Weights of a small GPT-style language model, trained from scratch on English Wikipedia.
Size: 13 layers, width 192, 12 heads of 32 (6 for keys and values), MLP 512 SwiGLU, vocabulary 4096.
Each number is 500 + 25 x the weight over its row's rms, rounded and kept within 0 to 999. Layers, rows and columns count from 0. Numbers have three digits each. The size before them is the row's rms in percent of the matrix's.

# o: layer 9 attention output (transposed), 384x192, rms 0.0402, rows 281-287,312-319, columns 0-95
# v: layer 9 attention value, 192x192, rms 0.0488, rows 153-159, columns 0-95
# q: layer 9 attention query, 384x192, rms 0.063, rows 320-333,352-365, columns 0-95
# k: layer 9 attention key, 192x192, rms 0.0598, rows 160-173, columns 0-95
o312 112:450486518493522527492475496503460513505487443503518513466526523504520470500504478510542436495521489500475506500482470466528522501462482476518526489498473476472488543531491487493538488507456528502496518524487534470458493479526491463480507498544508494476510526486458499532526520521503513480
v153 106:526461511547459476493492483518530500512491493509500495485528501491524483482497533473504492510478507540522482506509478497465493454527502512487516489531477485536522518474499505507536540511501479489494527484508464509479504516499468456494528512533495501549512506555495475488471539472535500487
o281 102:494475475476476463494476485510500542482517529469486448490490497511475515512505480484514490499510464497509528543480524467536463524486501494469531494487475519503496480502506469528518463507491478522576490507547495539489550570472492507495522504461472543493507531493473475521500481471471460573
o313 118:523483486468466553483462507514491480503548482441471490530460506515502499536511510522523504500544489507486527507540499502523489531521496432515498485519512489520475482527506482512490489457478504487521508527547523545511496541500470455507484495522490535511471489477517512495494476518455480489
v154 104:472484534468463436504494520506557525497507508500506481531471518498546438498499516485523505519464504488521415480525493459511539532502529498500508513481514542516474522496531494494460486470493489481526512535515518462515473473505484427527497511478491500458513466529450521512501487481522486486
o282 102:499481493481542507501524508503532498501464485521516495495491507518513528506502487493503487525483495470519511504504548454494491540494478486472514529532506438478531488545502493506513538495504489487511544473516542537484476532524523534507515520480529450544455526483527473514493489513470498525
o314 109:496489487527488485516514484468521496485483504473511464499518505487496459536491472503535519538475481473511535489502536443433477506500495522535513500546482456513530510488478524494543562502524498483525556506490545550513513508529523536500479490532521512511437512510507504518453502481501487502
v155 103:525533444518544465512458502515502470500532496527495454509510494517459501487510482480492533476504506470467490483482513471519502493525474461469502506498479503469473535506536514458527512540509526475499491494436478489500473474454498500526461474503493522469522495489494409511524488446500472509
o283 105:492511512516563490458491476501474521448484490515516528498498524486485466504490503528494502468468495530514502479561491550537492495491510511519481490557533486532512539507493481461470462500496479505478516474539535435504507482479496542493539510512522410500506466458528534488476493498484505490
o315 104:465486508537523466486534486496486493464486521479523517497507489489506481473514524534451536475483482548525509506488510527549491556505513495492481502471500547507526509547497489497455493514485461502486507544518518511521500481517525535479538494532505412478502500491521488504522502540495497503
v156 108:451548471521453472527498459483515526500472501498538458485444498482505536482522501535535495505477472479498495508469502484546496499508441489508496463507528486526521514501508492482502512500510506527470475513525489497488528488476543527523498491540501490495486515511493527505491488522519503532
o284 110:487490498517518529492509525507513466468502483512487549546485495462489529513513521490489503509503541547508495482518494500553500495509503491510472530558548493545503487488498532473534506490525528476511536502503522466522521497553500503509533517451561492512481496523473502465507501561511500482
o316 124:536485513508519494468533513525483483490459477518489492561501495488475528516528515560454520518504549513533504517501487496522521491512499506504450497532504498532487453480558511503542489468523485509538510499475540479524536522555516507478528499461502518507483480527493464489546513487516506448
v157 107:480495487499517507518519468489511495539475502471475559507471517506571504501518480503505515448496479529466496497479507490478500498496544554491477489492503486506513448494507510473497544507525474493503506486558516501517505533493473488491486461495503521508496481503475472547523477501462466504
o285 099:468523527530519511498485487488492480483468508468544482495478488501522467552531508504522474514505526491520517575492509505461525530469483542518480511455510500447509523523491487516455463515517507459498517472444496493469535478530546504543505466515491523480470492463546554485469498491498498523
o317 116:519533520508480509516488491492496507434517513496510487483487481521477498499533505457513471551502497500514487556503482511528555515442482517463474527482525496459516526526494469488461509540501491481490507485417496486486486475506562493523516508508473504520496501492510514533521516467496504486
v158 101:512458501513441466517543500525480534521519499473469460505488519526483495480469507520520471491532490476503477523459491459481521551487572465518521488527489547504532459497468485507521515494515543530487517464532520477501494531543527504497476463499463490465488531475524468522476503473547475542
o286 097:471529477513508527556492510497492499481527483529527527513509515518501524516527497516502518543474514479480575483518508526520505525477455459523482506511503486475478536474554517521517474504476495526551505553514493461497529513479506508543538474465468461471507519511478522497488522514501516445
o318 112:500518510530502534471526488479534484503507510539536520496479452504499501454527508463500540509493490517487534496461491506508556479496487558509480471534499453502464524503547484504488470556500462511528537539487491497450474519487470491527503524515520470469516535489501512498526516523493521487
v159 107:519464486512508489546486542520522480465533479478487516549489504517510525483537492507463505532426493485493504501539513506452504486512525470476524558502496541476466520486489475506508507539514521507481529510535489524468485482503465525505529481493490455533528493477449491490478527449519480476
o287 107:520498555481481506408519508495519549543466499501521494432504555523501513500481472473497502534504512481548516539472479552497463499503474510469502510507466515475488526503492502512521484488482445442539496544472489539504474476476493481483498519496502483511521513485521493496518490464488437535
o319 115:514519501505504484398523484515509513517455468493501509494512514483518480508495483511517497502541482462528498499497549534540461530485505479484486480539459470543515520527506540490510475504510491470530478498522503523549499484505491476509458496495497537480478492528551530518521508474512508481
q320 086:487536487487520483507505522441480496518459516528487509499421480473508514479539495492511486483562521511496495516539447516447467503495498491520528506460504495525519467526457484503505483522516497478526552514455491472541519463530493521460482499482504519493495523485485525539523519475515496446
q352 111:454537516469456563479508489492481534502492516509474548472443483504519496492503502459519487468533508520510476506550486474484448499532509536468529479503520506507526463521493456464521510486484530490496500476491462519508554475524499522521555475532520471535532491511504512503536509498500519482
k160 086:506500500474544504526484545534509545494492510508495503495513507468553495521502528539483455561494455450520517467505547523497483495495486500522483492516503486477509529492520547506489537559506481486504452489526472457552459485512507510511518508476518489503470496496536493504485480485502512503
q321 074:503458504476514548491486470497500509516532509486473428498502505514495499496504485468505479484534469456510512510441492449512490477506473541509519479522486505501480531527468426493537484473509452503486511475530528525464551485475496494529525494522470517493486513537479495461464521476510476481
q353 095:500505536501528499472523490516505513521495480488426495472498483559502504475511515443493512485508485493517473497528492501495497546538493552492516504492500477499499487499477501511541495484496496534502464473490463474528530507481453488548498450494487514515492531481436503444545507494475504496
k161 089:509479534494539486455491534488487466487521482455510494545479492515505552493518479524468499494504483511510532454507494487467471534507480507537484507492507498523550465530504507520457518517520522483508511467521511528531516489530447511542457493499503511503491529523480553526505496511462492540
q322 079:509441501484505490518530487500519478498506465468511472477523496493483506515474534508476554505481514469518527471496482521524528537525521500515490531508544525469491528445550548514490528521538512507468454502524495535474493520464500484517465494476501502507449488549494493517472450530540501546
q354 116:539483498509506489532481501518507453486493467472558488512554532496486506541512496525492533539487507502521521514469492506506524532475512464541451556520508495510470516495500501524485471483522521528491514532494529527479464514469526432484465511479516456455496525485516469523463460518489455505
k162 088:501492460532472504556496493508500483488524511528489510490519492476463467463545482485480526509439514537499467550504487472521565504472509527462501456493507501478494484494488493494495471520513500473481512478468502504441488521504503506420529477536521483468487459507492508502531471467496537484
q323 083:557483496543531460501528509506514486500503513555466532516504507455496532500499505501477497512456502548512487476514488493518469514474531511518445505491526508514514475501478523470506495495490514473509500494444466508494483546495483501478512532468561490480522529491521485516535443523512512482
q355 089:489464438508479504544486490479550514498490534490509487508543484501524475539466518500499506516476505525476532491494502458510470503450522494537492501500500494523535504486524479486483485535503484467495542477529519526459471486480546439472511534509459505467497507516535502519499481529529492513
k163 083:498519461528511473486482512549484537507488473555506490469504497495513468526481532519482505561537500500466478549489531518534529486503485513502553454481486504492494533475500538524508520489469492450464449524466477466487463498500517489482484497494512505536479499502513519478513475492531549477
q324 089:545473503548559452487522497491509474505494494558486511497503516517474559502491489504486484475455535501505504481501451517507512532465518496519449479500502524487486498451509537537473510520470559478503517505462480476511475548506487494472519521497561508495491518546492468498530496530478485488
q356 096:500467492492493472538508462508523489512513502511494498530523510485474479527477483537509528518511497555492530498475470497494496439501523488529481525510489524533509506495527499491455475550496544497512539493502565533488464516489570473450518481520497505468534508529506454539478523551474471506
k164 095:492506467509505449481492469530505516506487470543496458476514523482509484571496523529485501554511490488484509475500511571526523495511502543494533467499492532458526516468467513513523482487483461487502447479479470491449492514499545460482508473496521482521460524477492506512500458493517483486
q325 090:496547498480495505492472506502500513478490515512503521533489479514521487492534475453528504499512496477475480537511483449502507461472480489465541472494484500539508466529490509492521503480484475496530499516485467507552514505493500535504497527507473490515513515477502512491516542480504524472
q357 107:469504501484477529477503470510508509493491541501470539482455486498502449456508501489504483456494489477455483524520507493526484459524486500463507484494507463523519479496493520478526554492483489492478516502499465492493542512538461570503516501518505525554485456514506524463529515477522553499
k165 084:507496519463509512495523512487498503471525479435508472553497482478494535493489476484494480470448470462538516525504506501479453492526496493552478472506490505518528496520469459491454489505510520549556503493522461514557516457504489548540507482481498501445537531470510463512510540541498487497
q326 088:534510502473529498509479500502524504501491529501477489532500483476531449488503495494535488503483481475483517515504442481511496503542499520475503484489500513476526464492470470528485490503500495533539525519475488479517538515523479517518501498485493476468543545501490485507544520506462490510
q358 089:472544496468530518472481499505507528460504506530503480480478450511531505450512517508479508494504470505487549504499512487502518449556537516454529468462515516500531439500489493485511516514510502545476522477527440505492567488505482531516527489521529519517491495501487510524513515488484486514
k166 096:496502545466473503478539526500534486488495537435509514496494474485480504519487552517480469468515439479515529485499489524472483470516492467493506506523475468518483547513504498507445488480499482493491473479561493486529522497510489504556515507466489535463492519505501451475430465510500511531
q327 090:478524500485490505468421512492479493479514498488499511509539484459527499484549490545537467483491484520469489552490530443545493482477477504512524508505490494520506473533512490487489504491491498578551495531509487502492486448522514476501498511483463488519544495465514492468491538467473478513
q359 094:443509513497481525452480491508488475487471505476488547495496496455496498502534478489526463467495503478467481518522522504524485468521500522488504470478448470514496488480492487452533557512463507519511518509532449497474527514526454547523499497515502538525495487464475512486520544489488525491
k167 080:542521513467504526464508508488537502502503547424477517514514468478463523479498472497487461466478490488534490494487506489455462495502521524490459489492492493515486492548489499438454493521481499535496504468531501481504499505515498532545503492481488508482539520473481506520518524507480490517
q328 092:510510478462507510477529456480508539451482471502527429532482528477502515507498546509482493519522498481480519503458523509474473523467514470505502469483484497527493551509522481490572492514490506485483505476519522502457478512485473498469495494543475501496510488497488492464505515491532562479
q360 087:451492523539466501502492511501520477509479475489536460518517536488537510510552539511534474496520509487488503527518513484504474507510477495481491543506518437480516504499482524527509477535485495461467467533477531504507466521511471492513484511515531479512496527499517483524529535559496505481
k168 106:479504476505526499538478480501517455534517502507485472509492507523486466487476490475493491496505511490551496489508544501518495513520548509521508519522528512499462516524513512499533500475495490496471463525441546514495525482500519482480532484497481539519516477510506507498549485527507449459
q329 102:519487473492513454520516517508507498500498489489485467468465509513473505526456518478508524497491518491510526491512488563486493558473516534514477505481487493517494484487524491542472459544492524490462536448541521501492488492498517506502487533495495515492469511542521536504475459482495496517
q361 098:526481467459489469546501504500477515516496493504520450487506518480508485527466509498496503526512497503549536494483465536504488540484521516510496546513500522553457504477521487484456443513545454522521489496511522511486467493478534467488480512480475472473504524489516486506475466471485466519
k169 081:480521502522465471524511454511466558487499492556497457462486545497512495513520517530495517513574505502462524487518535486500533497484470508525520488473514499488526516436504510502524473484489471484473483537463510496471492511487538464512498510528507488513425481500538542489509498525504490476
q330 109:516514552488534485495454474474522472502535504504516510517507502477543508473547490499534512469473461506488500495489504465507474455511509469508535507509501517475537485498488519484489528466478509543558476540489491480523515487526528489501504490514516463510536527481502475489492514504469470502
q362 119:534531488494551523467460517509515466461506489520484517508476499506521474506532492488514491473513446503487510485500543493487482491495476539458544463471484480474521461508489499482515531487443530499515495490488474482504507515488514557500537473566507479544500500458469496534508527492471485482
k170 090:523502535502504502479485521476514496488486547466467515544467472479525516463514466509506548491497502544461500500489502541486494550512528509495471517518488494516532434536452493465470515516465474515551504519544513513518499453532503515510473483511502473507541482446484492516485556505533486513
q331 091:512471514508499506477498488472471499478450458511512512502520476509501521508499501520513477517499512528531503517487526543456487482508531533515460486484470500516534540499518489472502479517490510546474475476552496496493476478489465478554507491495526515500439503461469514465480460470510514468
q363 087:489499505492474479499546494522441536491459488479498460499526494535519495531497483497525427498513499523507480496493485512489473508512496545520497531522504472559473551491493506480517453548529517512469443503497503498495470484490488482512501492488507462486501544487484519445492500491509537455
k171 105:478546505516510510536488499523510466549487506538476493459494517547509419519506500489532529482477516465493485418511516497508469526528521518509542485482531480444484491465513529504501511490495467466465484500495503507491472476498494481484473512526547477547533468522482515538514496483532477532
q332 099:505501498531517497516513481516511520497515496493481525486495529527495495525503526501500510497501542552560525486506498546483514522462545514520500448459533520487476529497517493497523498492478489421515478470527524509518499485466508537495473519501487513476491471482493490510498455504528503496
q364 096:502481451511519498517515490506504492512457479488537493488525511499466511498486536515499490506536490536553493494493498494505492532480519483527495533476499545547435533496501483529484476522552466453517491485506494506498452518435565457495487494494477499468534510513501486531480449487508512495
k172 088:489530494511508457532513476491456488543502504599495471455512534492486562486503514511527497500489478496475440480493478511469527481480483495509535529483556450481490486510510547521536518484492483485483493503465502520497469496517536484509493556512558497471480486512515461540532507473446488490
q333 097:508481505487532528514508486469509481548519528501462496509540483508532449491531496500548521520478490518517475468464508434510515490525505486491528528513474494508514467534501481482466511455514475482495502523466519508537543511512508534528507480502494496528559520492484521517535565478497470501
q365 093:463511508550538495491523526508515510525513507507446506495505497539492478486524505496525507450475514537498486467496533489464527511542502488546514474483468497500539472535486542534495551478480473465499503496454511512534533497523520500518476531529483495491522477500535559531569501489471501490
k173 116:446508494522485510477537525462539523471467515433511502538506466504515510502500482504544469464501505531485521496492511507485473498544525486516489536498518507511465494532479494453475487488493515506491524472507515469531511489515499545500505468492460517498518488465517500503485503482515503495